python train.py --norm="rmsnorm" --norm_place="pre" --positions="rope" --tie_word_embeddings=true --init="uniform" --warmup_steps=291
Each number is 128 + 24 x the weight over the matrix's rms, rounded and kept within 0 to 255. Layers, rows and columns count from 0.

# layer 6 MLP down (transposed), 1152x384, rms 0.0346, rows 618-670, columns 320-383
[[ 85 100  94 105 138 159 105 116 169 142 137 136 117 104 112 138  97  98 155 137 136  80 147  94 122  84  97 146 126  81 145 119 134 114 124 108 135 126  58 124 144 121 128 150 209 160 137 110 164 127 123 117 161 168 149 144 115 108 128 120 153 130  90 185]
 [ 97  98 143 123 141 169 131 111 133 136 139 132 137  85 132 137 149 144 170 139 132 158 123 169 149  99  88  82 147 167 132 146 166 162  87 114 154 137 161 192 132 171 145 185 139 135 122 169 153 110 114 133 120 134 138  97 137 128 149 131 158 133  66 145]
 [126 121  87 144 157 166  66 109 123 201  96 173 163 126 119 134 162 108 141  69 111 167 116 125 139  97 141 142 141 126 156  97 135 154 150 128 151 131 110 117 114 112 120 110 156 136 133 107 150 114 119 132  91 112 110  96 148 204 121 101 133 160 148  99]
 [128 145 146 107 158 152  97 174 111 124  93 188 126  99  98  82 130 100 166 127 120 105 117 138 121 147 106 129  80 133 129 135 173 125 160 124  97 141 156 103 164 157 152 106 140 129 131 138  89 122 145 125 133  93 146 124 107 123 130 156 132 127 137 119]
 [128 142 115 123  94 121 158 138 135  97 138 131 146 120 134 133 105 118 101 128 133 126 112 138 110 109 172 159 124  79 177 123 113 118  50 149 159 144 157 157 142 147 157 162 140 131 136 129 133 161 166 156 137 134 129 110  89 133 131 129 144 153 101 125]
 [114 141  97 133 112 129 158  83 128 130 139 124 133 183 145 170 142 114 128 108 127  63 101 116 149 134 108 116  85 126 124 133 161 102 156 148 158 133  93 174 111 136 110 133 122 143 115 179 119 101 139 139 154 124 169 155 115 108 156 138 144 156 173 126]
 [127 132 118 105 138 117 113 128 133 102 146  66 155 134  95 131 150 152 132 114 196 148 127 102 140  75 108 131 112 159 128 136 137  99 173 120 132  89 106 124 141  98  76 144 154 107 105 147 135 122 112  92 131  96 109 154 140 125 151 173 111 105 140  92]
 [116 152 128 134 158  90 153 136 153 107 136 165 172 108 110  95 123 132 100 172  90 119 174 115 129 160 123 119 142 128 124 151 141 132 109 133 103 172 152  88 127 149 155  95 155 117 149  79  99 145 129 128 111 153 171  78 160  86 126 133 123  92 163 178]
 [128 115 114 120 136 111 137 159 121 146 150 121  76 157 152 119 146 162  71 116 115 132 136 109 103 115 149 141  71  91 100 154 124  96  80 109 106 131 132 177 135 143 129 152 114  92 159 102 168 115 130 116 108 129 161 109 166 120 161 118 147 177 130  99]
 [181 145 168 101 158 181 152 170 117 158 113 154 109 148 123 134 119 151 140 116 109  87 156 163 139 112 135 133 133 112 157 150 128 129 111  93 137 134 156  49 143  96  92  94 109 170 144 132 128 133 121 132  78 123 115  92 144 108 161 161 171  91 135 112]
 [137 126 131 115 135 116 150 124 107 105 133  74 171 107 122 110 168 129  95  97 164 129 141 184 140 158 150 130 158 134 114 102 139 148 161  92 143 140 146 123 142  98 125  98 108 163 122  93 193 132 121 110 114 108 129 122 167 154 113 137 152 131 110 127]
 [131 141 119 171 126 120 147 148 122  96 135  70 142 135 140 118  85 125 158 119 110  93 119  96  86 145 120 143 113 136 109 113 161 147 103 195  61 138 100 134 136 122 123 137  84 167 127 121 141 109 105 132  88 162 173 142 158 181 106  95 116 111 127 127]
 [111 177 173 146 164 168 121  99 116 126 139 149 141 140  82 113 149 138  95 116 173 144 130  81  87  99  96 113  91 114 145 128 142 121 102 117  98 109 137  97 136 161 153 127 144  77  93 145 116 123 112 129  74 129 135 186 137 130 124 146 160 140 111  90]
 [118 109 154 107  98 119 115 145 174 113 158 115  97 110 134 128 148 137 177 127 121 110 118 148  96 111 131 126 151 108 131 141 135 114 108 132 133  70  97 152 148 143 145 115 112  64 152 187 169 165 125 120 104  88 145 121  72 153 116 116 118 121 135 147]
 [135  87 121 142 107 159 128 142 137 146 122 136 117 116  98 152 106 103 114 117 116 144 104  84 163 161 121  98 135 145 106 148 113 139  91 165 132 115 139 142  95 105 103 111  68 150 138 105 101  96 126 119 144 138 135 103 127 131 161 141 110 172 144 117]
 [ 90 155 168 104 121 125  86 156 164 141 173 134  92 144 136 124 153 138 156 120 141 150 134 120 123  76 124 138 127 123 137 113 148 138 150 140 173 182 159 117 139 129 159 110  94 154 112 123 118 172  59 181 158 106 143 110 103 129  83 121 131 150 148 106]
 [135 159 139  68 148 122 160 158 126  95 122 144 174 154 129 129 136 114 154 179 129 124 136 149 139 114  86 120 106 130  75 134 159 115 145 163 172  78 134 127 153 158 105  99 128 123 108 125 141 100 138 109 119 131 140 129  91 135 111 128  70 142  97 116]
 [138 106 135  89 111 124 121 133 104  74 115  84 103 121 152 135 121 116 149 126 149 132 120  79 135 111 109 135 124  93  87 122 144 103  91 169 112 137 137  80  91 181 162 148 159 158  97 105 137 124 139 129 129  73 124 106 143 174 107 120  83 115 119 137]
 [130 110 158 134 102  92 132 108 158  92 166 157 145 162 124 120 130 105 153 109 137 135 133 149 122 125 111  90 122 109 121 148 111 136 126 115 101 112 113 135 128 130 130 131 132  73 135 152 121 158  83 105 138  99 127 129 136 170 123 166 142 143 117 136]
 [128  88 103 142 110 108 123 129 111 121 155 132  95 108 104 156 122 138  97  86 114 122 154 158 138 108 123  89 138 139  94 106 136 129 131 129 117 102 114  99  70 152 152 161 122 110 121 164 132 144 136 153 103 133 111  92  89 119 119 145 111 132 109 102]
 [154 114 141 152  70 128 149  69 130 153 122 152 135 145 119 106 143 127 119 100 152 149 127 119 145 124 145  99 132 132 126 130 148 110 106 147 130  96 120 146 175 130 108 128 135 133 142 145 138 154 152 136  96 149 150 144 142 111 124 159 138 132 145 110]
 [130 160 135 132 141  95 133 137 145 102 149 129 160 148 133 106 149 110 125 131 138 138 120 147 152 129 138 119 128 111 142 124 159 179 160 146 147 141 132 120  68  91 107 147 110 131 117 110 119 122 147 110  90  97 103 114 107 148 116 110 141 124 115 155]
 [ 79 123 159 150 157 114 130  84 194 184 158 137 172 164 123  96 114 170  92 159 116 129 125  90 121 144 128 104 134 166 138 155 142 137 138 136 110 185 121 142 182 128 132  92 111 138 166 117 148 107 110 140 140 142 178 142 157 129 102 129 150 123 160 132]
 [125 127 156 134 189 117 122 154 164 123 116 100  90 143 101 178  98 156 119 143 117 132  95 123 115  92 119 144  95 109 118 182 137 127 145 100 114  98 114 132 129 151  79 174 173 150 143 145 101 122 122 160 143 139 134  81 129 113 162 133 153 121 110 165]
 [ 90 124 116 112  65 128 117 126 150 146 154 146 115 153 137 145 111 129 146 134 102 117 113 116 109  78 145 122 127 128 132 116 151 143  89 128  96 122  93 104 128 122 124 100 113 111 103 125  65 137 168  75  89 128 130 101 121 147 139 106 135 125 139 146]
 [147 113 125 175 164 144 138 147 115 150 154 101 163 132 204 137 134 175 144 135 164 113 126 144 115  97  93 113 138 135  93 120 103  99 138 127 117 107 130 121 147 174  68 150 152 176 102 143 139 143 152 175 147 168 125 139 137  91 146 150 104 131 131 115]
 [142 119 133 120 132 117 137 129  86  90  67  97 156 167  90 146 110 109 157 163 155  92 133 136 152 120 128 140 108 163 166  90 126 129 114 153 126  62 150 119 109  98 117  92 149  90 146 127 122  88 132 142 125 120 138 152 127 122 131 137 134  95 117 122]
 [135 147 143 134  84 121  96 142  93 156 129 133 112 114 138  84  97 129 163 154 140 137  78 108 139 130 103 131 107 137 127 170  98 113 135 163 141 116 118  97 111 137 112 126 131 141 136 128 117 144 131 159 163 129 140 172 119 122 116 138 115  77 109 157]
 [103 118 152 101 111 171 135 165 155 141 131 182 181 147 113 136  90 147 131 127 123 140 119 119 131 145 111 104 103 104 123 118 170 140 134 145 165 112 112 109 150 109 118 182 126 130 130 110 131 169 122 134 120 123 152 116 147 161 167 148 115 114 145  95]
 [147 149  99 121 164 161 124 123 145 138 134 128 125 120 107 184  93 107  99  93 156 136 148 141 167 126 100  98 109 114 152 110 119 150 134 156 127 107 144 176 144 111 125 106 115 125 144 136 102 100 140  99 103 154 134 143 123  76 165 105 102 144 121 167]
 [ 66  95 114 167  97 114 153 138 130 109 124 109 139 102 147 177 116 123 127 177 150 146  95 136  92 109 149 109 141 131 134 153 119  99 135 144 140 100 124 159 133 162 127 126 110 111 160 122 133 109 134 132 123  85 150 133 130  73 128 114 149 107 129 124]
 [101 133 143 119  96 131 113 124 145 149 109 129 109 150 106  73 144 156 147 141  76 144 121 144 109  97 121 139 143 147 134 137 139 153 132 151 162 137 135 143 115 145 138  82 155 183 163 170 110  90 117 124  88 175 162 101 136  98 132 113 105 122 123  81]
 [112 110 106 123 134 123 151 129 158  83 133 116  84 130  86 117  74 154 124 120 107 120 122 152 163 124 142  95  86  95 157 137 172 106 129 131 155 123 144 127 135 125 156 133 139 126 167 117 111 153 123 123 108 143 139 123 141 142 111 116 109 146 126 150]
 [156 126 132 131 101 133 136 127 105 171 103 103 106 133 175 195 136 153  93 131 151 134 151 127 108 142 141 108 201 149 126 115 159 103 137 131 120 133 122 128 135  98 141 145 148 130 128 139 134 126 144 114 140 149 126 123 112 123 102 123 155 129 133 127]
 [ 94 152  97 124 109 144 106 177 115 171 129 120 137 136 133 116  86 134 128 109 137  99 118 127 162  90  99 123  77 121 146 149 130 171 146 112 144 103 112 122 190 137 117 116 118 164 148 153  98 133 101 141 134 144 143 106 127 149 130 143 122  97 136 170]
 [117 127 118  89 177 114 107 122 132 108 158 128 124 130 110 139  79 145 115 133 145 138 145 127 168 142 124 119 127 132 106 169 118 111 184 105 160  71 143 139 127 100 128 130 134 118 117 149 123 143 116  91 125 143 155 109  96 101 157 144 134 125 160  99]
 [139 140 124 154 110 132 136  93 138 120 153 136 148 110  98 135 127 129 109 120  58 120 126 102  83 117  96 149  98 152 120 107 126 108 141 135 139 157 122 114 154 107 114 119 131  70 126 119 131  97 156 150  98  98 130 143 175  71  97 143 129 166 131 121]
 [115 111 148 164 138 137 124 118  95 138 116 125 106 149 119 156 113 120 107  97 129 160 109 126 137 124 130 147 154 172 114 140 128 100  94 110 124 142 191 112 105 121 135 162 159 109 123  99  88 113 126 120 104 128 128 134 159 147 130  95 114  90 145 119]
 [139 137 113 153 124 143 134 169 103 138 170 128 163 122 146 140 123 125 157 100 121 107 129 169 128 140 118 172 119 142 127 106 140 126 153  74 134 150  94 138 101 137 128 115 162 161 121 120 124  98 179 146 154 159 133  79 150 157  95 112 103 152 119  77]
 [132 181 124 122 153 144  93  86  81 138 133 147 120 109 169 137 108 122 109  95 115 206 105 136 178 135 107 153 136 109 116 151 147 119 136 116 114 153 141  97 158  88  62 143 119 140 134 147 142 113 161 121 164 134  89  98 129 151 121  99  96 104 134 104]
 [109 131 126 116 110 125 104 104 153 160 153 105  92 111  92 130 141 156 145 105 145  82 120 134 154 184 140  98 125  94 130 136 141 142 141 138 127 159 123 142  95 105 141 175 130 134 118 150 131 111 122 129 169  98 112 115 148 135 118  70 154 145 152 135]
 [138 123 155  85 129 119 106 157  60 115 155 136 123 129 127 157 127 106 122 174 118 127 125 109 131  81 132 167 124  88 119 147  99 103 149 190 147  78 146  91 160 149 145 124  92 124 173 104 125 140 160 128 136 151 148 129 121 150 144  90 156 150  93 109]
 [150 146 109  87 140 102 108 130 115 126 171 141 175 120 134 118 153  89 126 113 154 158 150  62 163 150 123 111 132 150 144 113 149 123 114  81 146 113 111 129 153 111 127 144 187 132  89  84 150 136  76  88 159 194 127 108 130 143 135  98 130 112 163 153]
 [104 164 175 114 110 118 128 151 151 103 138 179 129 149 117 110 127 111 124 164  93 144 120 106 154 107 128  94 168 111 130 114 125 117 125 131 105 128 137 149 101 151 118 149 118 140 110 118 144 142  92 123 116 113 106  99 135 102 103 100 165 113 127 139]
 [124  98 118 149 110 113 128 163 156 112  95 129 119 119 127 135  96 115 152 114 126 159 126 146 140  85 144 162 126 133 155 125 128 105 108 168 144 127 195  75 118 169 111 137 153 122 117 142  50 144 137  85 108 134 131 149 151 130 140 150 166 144 156 110]
 [113 129 169 131 183  94 120 112 113 141  95 145 142 106 158 115  91 172 196 130 131 109 143 131  54 109 143  93 178 116 119 135 170 142 138 153 138 100 121 141 117 184 126  90 162 134  99 123 126 141 123 157  88 133 162  75 118  81 150 104 126  97 168 140]
 [122 133 117  58 130  92 106 112 146 124 121 132 113 124  97 137 118 128 129  80 124 122 127 149  99 128 147 148 145 137 139 106 128 108 127 138  91  92 137 113 144 120 107 126 144 134 135 125 135 104 123  92 106  78 111 112 145 137 113 114 112 122 119 132]
 [116 120 137 145 127 141  79 114  89 129  85 153 156 164 175 168  46 107 148 111 146  83 163 128 135 101  94 115  85 167 119  67 155 113 116 164 104 121 113 142 149 122  74  78 131  92 132 116 127 133  72 147 112 118 114 153 146 141 105 118 131 136 124 105]
 [116  96 166 116 120 177  98 170 116 126  89  95  96 150 133 128 143 134 115 132 129 159 150 151 108 157 164  56  90 155 122 154 132 114 103 107 140 128 120  88 114 109 194 122 108 127 128 107 134 119 117 114 133 172 172 156 152 142 157 157 143 103 126 133]
 [ 63 170 115 147 168 119 161 122  93 138  93 140 176 138 144 146 130  83  74 109 104 101 125 142 117 152 143 152 156 127 132 109 155 124  92 165 111 171 139 110 152 140 152 123  81 124 100 156 143  97  89 120 127 103 115 155 145 116 102 158 157 151 102 183]
 [143  74 133 134 103 143 141  97 136 114 160  99 116  84  78 123  74 159 112 132 146 130 157 105 114 120 108 131 155 116  95 138 138 121  37 108 109 117 120 101 136 109 103 151 121 136 150 140  76 117 130 134 135 132 122  62 200 128 100 102  62 115 127 130]
 [100 115  92 151 140 131 137 140  93 162 133 154 138 136  95  80 183 122 153 144 143 158 156 138 153 106 147 110 150 141 126 144 169 105 135 134 136 117 152 147 128 118 138 154 102 158 148 131 164 125 133 128 134 153 150 132 144 176 152 127 136 115 152 141]
 [133 139 105 139  92 129  82 118 140 117 144 127  93 109  80 107 128  99 153 129 122 132 149  72 141  98  99 122 101  95 112 104 139 149 106 113 105 125 129 134  82 114 138 151 137 129 126  85 117 138  77 108 152 133 144 117 145 155 126 142 114 138 101 163]]
# layer 6 MLP up, 1152x384, rms 0.0399, rows 619-670, columns 320-383
[[112 168 104 112  98 124 180 119 134 139 118  74 131  93 148 126 158 155 168 133 154 116 135 122 164 176 126 147  86 140 126 166  96 118 108  99  99 154 132 122  98  94 115 157 144 140 105 119 126 150 103 153 133 110  96 120 154 118  89 124 115 127 151 163]
 [119 150 154 138 136 138 182 124 112 132 180 115 141 154  99  78 110 106 122  93 115  83 103 139 138 147 130 145 141 138  99 125 128 134 101 107  75 146 111 113 116 126 174 115 106 174  70 167 139 103  94 138 137 126 136 136 125 121 112 135 118 111 107 126]
 [ 81 159 134  94 121  99 149  97 142 113 126 178 118 183 135  88 111 136 162 133 128  95 154 119 111 147 159 122 125 183 101 130 147 129 134 100 125 119  94 122 118 111 182  92 176 126 128 101 144 109  93 111 106 118 116 125 116 167 149 120 133  76 174 132]
 [136 146 154 139 114 101 178 124 120 151 102 145 140 121 149 140 103 113 139 129 113  97 108 108  96  95 133 148 145 117 105 111 123  78 114 103 141 108 105 138 129 118 132 170 141 188 150 131 146 130 108 149 130 102 136 164 114 104 142 123 143 133  89 135]
 [106  93 159 137 114 136 147 132 175 159 178 156 153 170 122 115 178 102 168 169 117  99 127  93 136 119 156 116 124 133 151 105 141  93 125 140 149  98 109 177 119 138 116 132 121 135 115  95 172 123 118 160  92  93 157 133  90 116 144 112 121 132 116 116]
 [155 119 111 113 144 124 128  93 157 110 126  61 137  91 116 109 149 124 137 130 144 120 171 149 130 141  89 123 111 146 147  78  72  77 122 129 146  81 123 105 127 138 138 152 144 132 119 111 154 153 121 129 111 155 109 130 169 152 108 154 124 119 134 162]
 [131 177  95 138 156 141 129  99 141 127 109  86 135 104 158 141 162 106 126 128  94  90 124 130 147 148 125 122  98 146 149  82 103 127 127 137 131 126 111 124 114 124 120 169 121 109 151  88 140 133 106  98 161 131  93 154 118  81  85  92 104 125 161 128]
 [ 85 164 115 103 127  97 153 165 146 128 127 143 134 100 156 145 154 144 125 125  97 103 135  82 111 131 124 155 100 180 144 126  54  88 154 130 109 113 136 153 127 134 125 107 140 116 116 112 165 133 111 131 145 127 126 106 140 114 145 127 121 138 155 156]
 [ 96 116 124 124 149 112 160  68 137 123 141 156 176 102 111 172 147 144 135 140 119 125 138  93 139 137 114 127  81 168  55 114 130 111 104 114 170 121 165 153 133 158 124 109 138 139 129 168 136  94 119 152 135 155 130 148 158 112 142 159 176 112 131 149]
 [126 140  98 124 104 110 158 118 171 109 146 135 177  98 167 101 128 149 125 125 102 134 140 103 113 109 122 172 134 128 124 123 106 132 118 134 166 162 114  97 146 158 132  97  99 139 133 112 104 128  96 131 175 107 159 170 131 119 144 150 119 136 122  82]
 [105 132 142 142 120 130 142 107 158 155 126 153 140  93 125 135 151 124 122 156 131 131 115 142 114 171 131 146 112 116 132 110  80  86  56 101 145 168  91 106 114 148 149 104 119 101 131  81 146  79 157 132 137 129 141 149 134 116 132 140 108 143 118 137]
 [148 114 125 130 114 161 141 121 169 125 132 132  71 105 151 168 144 118 140 107 116 117  92 120 112 123  83 139 123 143 138 134 121  75  98 156  85 109 113  94 118  75 199  60 134 129 111 107 100 129 109  73  99 157  86 144 164 133 108 164 124  96 168 132]
 [100 139 139 145 163  78 144 140 139 105 116 136 155 204  81  84 126 112 142 162 117 107 145 135 118  84 116 140 136 145 143 132 131 100  94 119 139 139 134 107 130 120 146  97  52 134 173 133 133 132 117 125 142 163  98 145 135 158 139  97  92 115 161 184]
 [144  82 122 120 113 127 151 136 115 129 138 120  99 149 188 136 125 125 157 119 152 119 148 107 158 196 165  74 125 127  97 120 116 117 126 122 153 108 129 129 104 101 108 152 120 148 106 131 150 123 138 122 135 144 160 117 112 134 110 117 112 136 159 155]
 [152 154  94 141 143 126 191 104 155  97 162 109 115 138  98 103 163 116 132 143 129 105 122 148 111 100 121 104 118 141 134 121 122 121  99 113 149  98 128 134 142  86 160 153 185 126 173 125 118 165 105 108 103 115 107 152 100 120 133 125 163 128 168 121]
 [146 113 179 125 141  90 128 124 151 126  96 130 114 119 151 112 138 135 201 168 113 128 106 106 164 127 114  74 145 159 121 146  81  95 151 110 139 135 124 110 103 104 139 121 127 119 129 143 137 153 119 152 130 152 127 137 162  71 138 118  91 107 116 111]
 [102 141 134 156 151 152 124 137 114 159  80  88 118  83  71  85 145 122 142 151 128 110  87 124 142 110  93 152 119 136 125  80 113 115 156 126  96 147 160 107 135 102 140 129 162 136 112 120 147 114 122 114 113 151  93 166 163 126  85 166 116 139 128 138]
 [ 95 113 127 185 129 119 100 138 121 156 113 113 115 133 120  95 132 136 145 141 104 104  80 158 151 175 132  78 138 115  99  65 119 136 151 141 136 102 121 121  95 146 130 138 155 101 132 120 132 142 112 141 119 133 106 120 119 162 109 108 124 151 157 145]
 [131 147 167 134 128  95 121  94 134 161 133 173 102 131 115 100 170 113 146 157 107 131 103 126  94 125 189 107 152 130 125 140 144 125 105 112 117 126 128  80 124 152 128 125 101 135 137 148 106 168 147 108 105 169 131 127 116 158 171 129 119  95 108 138]
 [147 129 120 151  54 101 131 132 126 127 149 123 143 165 158 106 151 148 115 111 135 109 135 127 139 119 141 116 133 163 141 131 114 126 100 132 116 137 112  91 158 139 129 127 110 115 155 138 128  92 116 142 105  65 118 127 148 143  91 122 155 104 146 107]
 [119 118 140 125 154 105 169 112 157 108 114 174 115 175 124 132 151 154 111 159 136  98 124  57 165 110 129 144 101 125 149  91 156 113 170 130 167 177 121 155 133 134 119 150 113 115 117 123 146  94 104 141 154 130 161 157 154 108 130 152 128 156 110 139]
 [112 156 126  86 129 113 134 126 136 135  83 150 118 157 116 125  68 149 142 155 163 120 104 121 118 115 114 100 133 169 149 115 110  86 130 113  80 123  99  97 174  99 149 171 158 116  98 116 134 165 138 126 144 162 130 144 135 145 161 119 134 119 150 118]
 [138 124 160 113 145 124 129 133 171  89  90 132 119 139 117 107  73 130 164 163 132 106 115 108 148 128 137 156 145 131 143 133 106 106 129 144  79 113 136 140 140 104 120 112 145 142 102  93 137  92 130 167 110 118 102 108 136 141 109 127  84 129 143 145]
 [126 139 138 143 160 101 114 135 153  95 159 144 144 147 156 111 118 113 165 191 133 116 108 129 138 148  99  84 145 131 126 133 144 151 160 170 127 100 105  92 126 136 125 147 140 130 136 124 148 110 121 140 105 124  94 117 158 159 116 137 164 113 155 206]
 [ 82 146  88 187 174 146 185 109 183  93 129  88 130 159 163 102  97 173 126 132 114  93 115  99 141 155 108 121  91 129 151 113 114 122 119  65 129 141 110 136 174 148 120 145 136 137 138  75 102 130 133 119 153  98 131  96 168 131  87 114 134 128 106 147]
 [125  96 132 153  86 115 146 131 121 117 176 157 130 148 134  94 121 140 131 148 115 115 117 148 120 149 158 159 129 102 139 140 148 155  97 103 111 156 131 129 132 116  94 131 153 137 127 112 143  89 141 146 116 142 156 144 108 127 144 136 102 119 116 142]
 [122 134  98 165 110 140 100 130 174 142 102 118 144 131 183  93 109 197 146 125 102 134  99 136 133 116 130 129  96 154 111  68 141 122 118  98 113 132  94  82 114 108 126 129 167 129 109 131  85 141 116 137 136 154 140 138 152 147 102 135 158 132 139 115]
 [113 113  88  96  83 120 149 135 125 124  98 132 117 129 146 130 105 140 174 128  95 131  90 102 141 128 148 118 138 151 153 115 166 141  82 153 148 115 126 134 112 102 171 139 115 153 116 131 166 108 142 188  91 128 149 105 160 133 141 138 136 139 112  82]
 [140 161 145 129 129  92 149 163 130 128 124 152 158 131 150 147 124 145 165 107  99 150 106  78 140 136 137 135 105 130 118 102 142  91 113 157 149 178  78 110 119 122 159 100  90 129 101  90  93 128 122 142 162 123 142 191 110 136 155 149 123  94 135  96]
 [120  99 129 172  77 138 117 137 130 118 155 115 153 134 154 140 163 134 124 171 105 120 105 121 155 137 160 119  78 114 142 151 153 113  94 119 114 128 135 137 174  98  97 131 158 173 120 104 150 149 123 120 147 133 151 108 147 105 125  88 107 101 117 124]
 [ 99 151 127 185  95 126 114 110 117 137 141 195 124 137 135 117 147 143 156 117 135 104 165 145  96 144 129 155 122 109 173 119 165 154 143 129 103 116  93  95 140 155 168 102  92 152 142  87  96 107 102 115 105 145 122 133  98 124 100 164 126 146  85 112]
 [109 143 129 115 138 125 140 133 128 126 133 127 117 104 102 174 104 130 130 152 143 125 117 127 158  96 124 136 126 167 169 134 136 100 140 126 112 123 122 136 134 105 112 136 133 131 152 130 112 155 126 136 121 132 113 120 102 119 136 143 116 142 147 136]
 [121 136 168 147  89 124 153 135 121 142 124 143 118 120 124 138 173 117 136 108 117 142 116 144  59 157 102 105 173 137 124 124 121 128 119 123  62 168 166 139 122  90 111 131 117 134 110 120 144 186 143 134 131 114 137 123 134 124  96 111 182  80 179 126]
 [114 128 116 112  85 126 134 159 117 172 108 120 145 124 112 115  94 131 152 129 150 121 153 170 142 103 128 153 129 137 110 107 108  85 140  97 101 106 115 147 141 111 117 115 170  95 126  91 117 155  95 137 101 146 115 120 115 125 144 109  83 123 144 118]
 [146  84 127 117  97 151 134  95 160 105 159 163 153 135 171 122  97 147 136 143  74  99 134 161 141 173 129 149 180 118 129  98 127 109 131 167 170 129 129 104 140 106 136 142 125 107 114 156 106 172 126 153 147 117 108 170  75 113 140 130  92 122 137 124]
 [170  90 164 136 111 108 107 103 118 124 117 143 116  93  99 104 170 123 120 142  77  86 134 139 120 152 159 114 147 135 131 113 136 129 156 142  89 149 127 105 117 113 123 107 176 151 130 159 155 124 129 120 120 124 120 158 143 109 161 130 137 131 117 142]
 [ 95 126  87 138 118 135 117 152 118 140 109 138 128  95 135 143 149 136 149 123  90 117 124 114 134 144 132 116 105 128 150 115 103 125  57  86 150 128 172 149 122  95 126 160 165  97 120 126 109 139 101 135 134 147 132 143 140 144 127 111 131 116 154 112]
 [ 87 119 160 151 125  92 142  74 129 116 175 151 137 166 146 116  89 120 136  89 132 138 102 152 121 149 168 156 120 134 128 107 135 122 149 127 138 163 108 149  73 142 152 118 133  90 140 109 135 116 135 128 140 165 124 126 142 127  88 129 156 139 117 129]
 [108 131 143 145 185 141  97 146 137 138 131 149 114 144 123  85 174 144 169 116  64 109  82  96 122 129 122 173 115 155  95  80 142 112 137 120 156 154 116 125  80 161 139 116 138 126 134 129 106 140 111 102 149 139 139 138 108 120 106 194 146 105 137 122]
 [128 129 117 129 129 123 134 124 135 144 135 156 121 172 134 140 144 135 154 150 161 124 133  69 157 175 147 142 110 184 145  77 116 148 148 108 161 163 151 124  83 127 101  95 108 176 151  89 120 120 114 108 131 116  99 145 126 137 171 171  89  96 112 105]
 [ 98 144 153 166 124 122 125 113 127 145 159 105 158  83 107 132 135 154 131 176 114 116 110 114 107 132 118 141 132 136 115 129 118  95 123 162 140 141 142 125 155 126 130 159 100 157 136 115 139 167 123 127 170 135 109 160 160 105 142 162 119 138 114 127]
 [172  97 115 154 110 122 136 153 143 139 151 153 125 169 124 133 138 147 167 125 132 141  78  82 105 162 123 124 136 132 163 136 115 102  93 109  99 158 194  83 108 111 142 137 121 112 142  65 128 172 116  92 153 179 160 156 136 146 135 128  91 157 127 117]
 [ 63 116 144 124  97 109 152 101 131 155 164 112 148 124 105 136 143  97 141 138  94 131 150 108 139 151 145 120 148 153 146 126 129 110 102  67 111 184 102  73  76 103 117 159  88 125 143 134 130 137 104 110  81 142 151 161 121  79 135 147 124 119 136 119]
 [130 102 125 126 149 124 123 117 130 115 131 138 113 132 105 127 107 115 128 120  47 104  77  82 124 108 150 109 114 135 115 165 105 144 112 125 166 132 142 130 161 148 156 133 107 136 156  96 128 134 126 108 162 129 131 119 168 107 131 139 131 105 118 106]
 [ 96 120 167 124  98  70 155 118 162  78 148 155  94 145 137  90 122 141 110 156 116 130 133 116 124 176 125 134 114 201 123 104 104 124 125 140 132 148 142  70  95 124 154 147 137 152  88 158 132 122 110 117 154 123 117 126 116 134 110 117 123 102 103  97]
 [133 119 149 136 142 128 118 142 104  80 104 116 114 114 130  98  94 154 186 111 109 145  91 139 119 162 155 125 137 179 121 102 144 164 118  89 146 102 100 112 124 125 162 135 131 116 127 131 167  91 158 130 156 152  96 108 130 128  75 154 106  99 109 141]
 [121 145  84 161 158  95 116 155 143 120  85 117  90 161 162 155 143 127 121 137 126 119 115 114 100 174 106  83 119 155 127 147 110 162  92  89 103 127  93 105 111  68 133 119 128 158 124 143 157  99 111 109 143 146 120 144 141 143 132 101 135 104 170 165]
 [140 152 107 137  98 114 146 133 148 136 112 143 135 190  99 115 124 165 135 162 124 130 147 143 115 186 161 141 112 108 154 114 140 103 106 107 135 158  89 123 108 137 173 100 149 130 131  80 117 118  71 142 176 128 105 150 111 139 100 152 143 157 134 154]
 [114 111 115 177 153 119 110 138 144 117 156 151 135 143 115  99 117 135 151 121 142 157  99 130 126 152 132  91 111 177 113 124 105 150  76 113 131 108 153 138  88 135 140  95 111 141 164 107 113 130 109 103 127 161 107 167 131 127 142 160 123 111 162 144]
 [121 127  89 176 174  87 157 156 146  78 156 138 151 116 138  97  90 124 101 163 135 105 140  73 146 106 137 142 186 102 105 136 130 128 109 119 147 124  95  92  82 111 150 121 129 129 143 115 134 140 105  91  60 104 144 136 114 125 130  99  97 157 142  91]
 [125 117 189 132 175 111 184 128 161 130 152 109 123 183 105  98 135  88 131 126 127  94 148 101 137 108 132 118 128 127 108 114 122 128 141 108 121 143 103  89 165 113 121 123 143 117  96 112 110  86  87 133 116 114 116 165 163  93 160 150 100 136 107  99]
 [132 103  97 121 148 141 171 115 146 104 140 139 137 176 131  88 154 101 123 142  63 114  84 104 134  99 120 144 144 180 108 100 126 105 107 111  91 115 121 109 156  85 129 151 124 115 145 146 122 107  90 135  99 116 144 137 100 124 107  90 114  97 131 142]]